{"d_model": 128, "head_dim": 64, "init_std_up": 0.0442, "optimizer": "muon_variant", "warmup_steps": 200, "schedule": "wsd", "seq_len": 256, "doc_mask": false}
Each number is 128 + 32 x the weight over its row's rms, rounded and kept within 0 to 255. Layers, rows and columns count from 0. The size above them is the row's rms in percent of the matrix's.

# layer 7 MLP down (transposed), 1024x128, rms 0.073, rows 337-361, columns 0-63
size [116 118 120  84  99  88  91  71 134  98 105  96 125  77 111  95 104  86 117 107  97  95 113 111 112]
[[126 117  90 165 100 182  93 124  96 147 136 141 156 133 119 147 143 150 112 115  74  84 168 159 133 129 129 114 127 204 131 119 188 146 125 195 166 105 117  82  86  88 178 132  58 145 156 170 137 126 139 166 149 111 113  98 109 116  82 125 139 170 132 174]
 [ 92  84 199 129 139 150 159  89 124 145 112  92  97 163 175 108 143 175  92 131 186 122 135 115 156 146  40 157 139  90 101 121 129 172 164 101 122 122 180 170 107 175 156  81 178 146 120 172 107  79  73 120  92 121 135 143 116 133  44 160 138 100 102 124]
 [121 162 166 198 160 132  83 141 154  91 115 121  91 176 146 130 139 176 107 133  81 130 171 104 183 128 136 115 113  95 135  93 182  70 132 148 123 132 107 128 118 107 126 145 136 137 113 142 161 130 120 143 153 138 110 162 170  91 113  71 139  73 124  83]
 [127  79 100  69 150 104 113 174  62  91 113 163 155  84  99 144 162 118 188 139 113 143  95 152 118 104  95 119 170  90 109 144 162 131 191 155 169 161 139 112 144 135  43 153 110 122 152 155 135 131 119 138 128 122 173 131 103 139 119  90 134 166 116  62]
 [166 169 135 130 123 170 141 130  64  64 143 192 106  61 104 102 133 165 136 150 132 110 108 146 188 149 120 116 123  44 186  95 119 120  97 139 163 102 101  86 123 134 122 154  56 167 105 142  92 111  94 120  84 145 144  51 182 129 140 139 164 108 171 163]
 [ 26 133 169 218 135 117 163 168 128  89 188  79 130  90 116  78 154 146 124 151 133 141 140 114  88 119 163 111 127 169  87 106 214  86 128  92 116  50 123 153 106 125 146  91 150 107 133  94 123 147  83  78 157 121 107 153 172 159 154 147 128  89  86 134]
 [150 162 171 114 113  97  98 103 130  90  93 103 117 179 152 140 147 159 160  70 164 144  96  68 124 146 137 170 117 150 128 136 148 114  76 117 126 117 141 120 143 156 143 165  97 145 134 112  92 119 176 172 114 144 223 132  92 107 144  99 144 133 148 113]
 [145  93 117 107 141  99 104  69  81 176 137 137 110 138 113 118 116 185 103 134 138 119 136  69 154 126 121 129 109 154  65 154 140 167  91 170 160 101 117 145 197 140 111  89 170 115 128 177 158 135 100 128 115 101  71 124 164 126 118 109 165 169 126 125]
 [126 129 127 130 124  90 168 125 133  84 106 112 144 163 135  46  88  91  78  68 131 189 182 121  87 136 155 120 166 120 106  79 172 133 126 169  83 151 149 108 167 110 134 110  87 113 162 103 107  91 128 122  79 118 133 188  75  91 108  98  51 119 205 160]
 [163 178 189 119  98  67  93  91 153 143 143 184 118 150 193  75 113 117  74  52 133 144  89 123 120 102 157 132 152 157 110 147 191 121 186 137 155 158 109 103  96 121 108 148 135 112 164 176 146  99 135 206 151 112 145 134 128 124 130 131 160  98 102  94]
 [130 134  80 139 111 114 157 104 171  81 116  93  91 151 122 124 119 134 123 142 117 144 101 126 127 120 145 184 132  85 155 130 171 137 136  95 101 136  99 132 145 142 160  92 132 115 132  90 133 125  60 137 119 154 142 165  66 135 129 189 116 111  75 132]
 [113 161 153 145 122  85  77  86 122 104 154 149  97  96 130  90  87  57 158 167 135 106 115 109 161 141  73 139 115  98 155 187 152 152 116  97 150 114 116  87  89 158  53 160 103  94 130  98 114  79 128 141 175 140  68 153 181 117 100 125 158 123 158 126]
 [174 108 160 112 176 106 105 135 164 121  95 184  87 111 121 109 212 165 182 131 133  73 145 141 180 103 123 171 112  78 129  83 173 156 151  88  86  78  93 125 118 138 150 178  92 141 140 140 166  88  82 119 161 140 124 134 117 178 145 116  71  90 123 174]
 [139 112 149 155 187 150 131 146 110 103 135 118 125 119  92 105 118 194 196 117  83 162 124  93 108 183 113 145 169 136 144 116 221 164 111 131 143  53 142 155 116 133  99 114 138 184 116 123  89 104 103 122 123 100 135 114 125 140 143 110 125 140 135 172]
 [101 149 175 105 184 104 171  97 131  41 104 113 131  99 206  63  43 143 131 129  87 168  96 126 194 149 118 149  49 111 112 133 138 144 116 174  95 145 133 170 116 147 151 122 148 119 142 121 191 141 166 160 148  93  77 147 155 101  89 167 147 158 170 116]
 [118 138 111 186 142  54 146 115 157  84  47 119 102 110 136 109 226 173 130 109 133 174  97 135  64 159 139  75 145 109 164  69 106 135 143 159 146 109 140 112 105 137 106 112 134 106 149  91 135 182  76 127 137 140 137 145 145 168 134 105 106 119  90  84]
 [178  92 110 135 130 145 114  95 103  90 188 139 115 114 109 105 102 137  74 140 181 155  83  99  75  95 168 220 156  99  95 141  89 168 184 155  98 126 105 128 135 139 108 131 118 214 164 157 120 106 121 161 133 182 123 160  97 149 128 106 119  32 131 181]
 [159 156 124  85 163 171 132 133 126 116 173 142 199 108 143 120 128 135  97 161 140 108  84 136 133  88  82 149  97 130 102 110  87  85 128 118 118 128  71 103 131 111 152 110  89 145 153 138  96 174  86 101 159 210 141 149 166 131 104 122  89  99 142 148]
 [144 111 100 178 143  82 105 146 165 141 135 134 147 122 119  93 184 114 124 129  89 157 118  41 123  75 166 140 133 147 135 177 178 110 156 147 120 127  88 160 149  91  66 120 114 157 133 116  61 145 146 117 201  90 165  69 122 163  90 200 121 141 140 114]
 [180 136 144  97 114 150 120 180 120 137 163 146  75 122 129  62 142 129  75 172 128 122  84 138 175  74 136 118  78 137  92  90 206 118 112 178 130 150 119 121 143  88 176  90 106 139 149  90 126 140  74  99  65 134  87 151  86 173 140 183 139 124 125 129]
 [145 131 185 140 142 101 188 135 136  79  97 157 128 152 134 107 122 199 226 136 110 122 178 158 153 141 137 119 107 132 120 110 122 116 119 150 148 117 130 101 142 113  70 205 135 178 193 106 105 149 139 169 151 124 107 116 184  94 117  64 107 140 149 132]
 [134  97 135 206 127 124 122 102  85 124 110 108 101 162  57 210 139 102  84 157  74  86 144 137 140 147 148 173 129  83  54 164 131  98 117 137 138 149 167 122 137 166 185  48 123 112  58  68 176 145 118 117  88 171 167 156  80 136 148 125 125 114 111 157]
 [125 118 152  97 153 148 153  86 106  94 109 156  69 147  62  45 100  95 170 167 100 198 121 161 116 101 110 199 127 154 101 110 128 117 144 166 184 184 123 133 101 103 115  86 139 112 113  89 210  93 116 130  86 139 123 104 104  89 132 146 174 137 153  86]
 [108 179  73 144 124 162 149 134 133 101  82 153 104 105 100 107 115 100 155 127 112 134 141 163 132 160 219 125 128 103 125  77 102 142 145 197 140 167 152 106 173 123 141 166 148 110 160  94 162 133 106 109  93 138 110 142  65 166 110 104  78 123 109 122]
 [162 139 151  99 128 129 131  89  93 131 131 146 115 159 121 158 145 171 106 140 114 153 160 145 173 147 112 199 131  90  90 144  98 119  96 122 112 122 128  70 177 102 112 154 153 151 150 147 150 182  51 110  85 136 117 138 160 130 145 101 134 114 111 108]]
# layer 7 MLP up, 1024x128, rms 0.088, rows 338-361, columns 0-63
size [102 101  99  94  96  96  98  96 113  96 104 103  55 107 105 100 102 109 107 101 109 111 108 109]
[[103 140 131 137  80 132 100 179 134 153  96 138 122 113 169 146 134 114 131  89  90 147 132 169  79  98 142 155 149 104 115 199 124 147 102 109 152 131 134 151  98 161 136 161 122 153 168  84 131 163 167 106 107 115 158 189 101 122 211 106 141 137 194 128]
 [203 130 149 103 117  97 166 138 149 111 112 104 169 121 144 129 104  75 158 105 166 125  90 155 102 116 104 119 125 109 190  94  80 121 108 127 157 122 112 174 166 124 113  55 140  55 148 154 106 123  98 116  79  99 148 106 161 180 138 101  43 127 105 145]
 [130 165 142 178 101 121 182  79 144 155 137  98 111 132 153 149  83 212  79 138 102  73  70 160  93 127 155 100 100 107 181 112  81 141  81  83 116 154 126 142 161 105 120 146 108 135 114  98 148 139 102  71 120  79 121 141 141  83 136 136 180 144 124 125]
 [151  83 162 131 112  95 113 142 166 181  71 131 183 158 128 174 124 127 128  84 105 155 158  84  87 137 104 148 145 141  82 161 188 117 148 133 143 137 149 126 153 126  99 107 202 127  88 133  97 171 163 158 158 103 140 122 131 115  97 140 115 128 118 142]
 [192  58 113  92  72 105 121 147 119 180  75 120 150 150 148 139 149 131 140 136 124 116 140 148 111 136 108  97 148 147 147 122  62 150  77 109 116 158 185 120 168 202 113 141 104 114  90 105 144 130 153 160 101 146 152 101 110  94 100 136  88 131 157 162]
 [124 140 149 147 122 155 153 161  83 143  70 120 148  95 129 100 116 116 157 168 149 131 160 141  95  84  98  93 119 135 148 182 117 130 132 131  98 102  96 188  97 117  94  78 159 104 101 108 151 163 119  81 189 160  93 100 124 133  96 166 128 106 103 104]
 [169 111 141 152  77 123 130 125 101 131 119 150 151 185 165 162  88  75 102 153 105 128 102 166 106 146  78 121 141  52  66  97 134 134 143 143 143 110 121 139 147 140 170 105 102 118  95 121 136 110 101 124 160 125 106 105  81 100 157 110 145  46  99 130]
 [160  62 170 113 133 146 121 115 115 134 173 148  90  56 149 188 168 123 111 182 133  87  68 107 125 140  75 132  67 149 183 159 104 112 132 133 195 111 125 149 103 147 120 207 166 131 121  96 155 109 173 103 128 119 127  71 174 158 168 152 166 150  60 102]
 [131  52 124  97 124 103 164  96  84 128 126  68 160 176 106 105 101 137 170 133 155 130 150 102 109 148 135 104 149 128 128 140 137 168 138 122 184 103  67 147  99 137 116 167 141  97  75 154 157 202  78 124 158 126 127 107  99 135 101 106 200  64 129 101]
 [136 105 164 181 108 114 170 145  95 159 141 173 162 139 156 183 163 104 126 112 138 127 105 135  94  94 109 108 182 161 122 119  76 111  93 130 147  98 156  68  96 108 108 155  74 159 119 167 106 156 173 158  86 141 119 139 176 137 120 126 174 121 141 117]
 [146  79 141 113 165 120 156 148  49 147 142 124 159 126  93 137 143 137  90 171 125 120  99 168 165 184 114 113 127 114 122 120 166  86 100 126 121 187 154 158 158  90 125 118  75 121 215 115 187 122 119 118 112 150 105 129 126  92 108 117 123 168 122  98]
 [166  63 110 195  47 161 143 107 132 138 138 120 177 152  84 136  85 155 137  98 124 136  94 121 154 166 128 118 134 163 120 133  88  64 118 167 161 184 154 111 167  97  85  66 142 128 102 102 143 167 108 134  99 114 156 116 108  70 113 136 100 139 196  69]
 [127 181 137  93 156 118 123 121 108 143 114  64 124 107 186 147 150  76  49 139 176  91 132 161  73  84 113  83  99 114  91 155  45 134 153 130 138 159 139 113 135 140 157 135 108  87 198  98 181 131 107 138 146 138 128 170 105  83 140 172 109 113 138 100]
 [134  62 103 191  93 141 155  57  88 177 114 132 145  95  99 181 126  19 117 158 129 134 147 123 142 125 111 114 177 130 120 140  93 118 202 178 131 122 110 126 109 154 132 132  75 147 100 153 130 125 166  71 190  87 105 117  94 100 170 144  97 152 117 114]
 [153 104  88  85 139 177 102  84  68 179 125 142 165 218  82 161 126 108 119 118 124 155 147 166 155 126 137 124 138 173 165 181 169 105 132 148  61 197 156  98 131 130 119 141 102  80  69 106 126 140 153  65 187 162 131 146 136  97 102 101 111 134 100 177]
 [180 118 190 142 153 156 191 172 140 180 122 111 112 111 127 171 134  98 183 150  67 122  49 139 127 143 116  89  73 100  80 146 130 163 102  99 164 132 129 133 111 109  93 181 142  88 125 154 180 120  91  90 135  91 145 134  97 102  82 160 127  98  58 129]
 [127 107  86 150  57 160  96 113  90 183 122 121 144 186 148 163 125 119 139 145 156  97 116 217 118 155 169 117  92 121 113  74  71  75  96 184 117 154 135 103 119 140 100 123 144 125 188 161 136 143 129 125 104 117 134 119 129 121 122 113 115  55 124 139]
 [125 113 167  81  79 113 137 121 170 130 101 157 152 151  75 145 119 124 186 133 150 130  98 147 117 100 138 114  66 132 101 127 120 129  85  76  76 184 144  82  84 114 132 149 217 124 120 119 159 116 130 145 157 130 148 144  89 109 149 160 107 122 124 105]
 [ 94 163 171 122 149 153  79 132 117  94  81 128 196  73 129 132 103 124 128 161 101 153 191 104 118 102  98 184  69 139 150 112  80 127 134 143 109 163 125 173 100 148 183 162 140 117 174 119  41 133 117 100 167 134 128 148  83  85 114 120 151 152 152 150]
 [120 124  71 166 132 129  92  72  98 191 114 145 153 112 159 159 131  42  87  86  87 130 145 126 118 193 149 122 160 139 110 124 147 132  88 110 119  90 143 114  96 121 141 123  86 117  67 154 162 125  98  67 118 175 151 122 114 121 128 150 154 115  47 117]
 [ 80 168 127 119 104 169  88 102 172 168 129  89 116  91 156 195 151  98 129 140 150 143  90 107 124  73 105 137 105 185 169 170 155 185 144 129 134 113 139 177 138 162 109 157 112 119 185 128 118 167 176 107 117  60 117 137 100 115 146 156 120 143 133 136]
 [157 178 139 142 149 104 141 123 183 164 149 122 200  69 100 158 107 167  82 135 120 136 121 127 153 171  74 131 134  97 106 120  97 120  88 166 115  48  53  44 104 147 140 170 174 137 131 111 174 111 114  84 101 162 123  75 170 172 100 155 102 168  99 112]
 [140 118 163  77  89 111 122 169 159 154 131 111 136 153 137 171 103 140 168 139 179 192 109  86 119  94 101 165 101 160 142 155 161  95 117  59 106 141 123 138 122 110  66 110 170 115 106 126 115 119 118 157 144  96 107 156 131 159 141 142 167  88 148 129]
 [181 106 157 147 176 200 126 190 152 187  58 133  72 141 121  58 139 131 134  97  87 152 107 110 131 150  93 176  97 121 138  87 153 144  48 162 138 141 102 154 160  92 142 189 104  87 142 175 137  60 118 137 114  72 114 122 134 173 137 158 125 150 125 123]]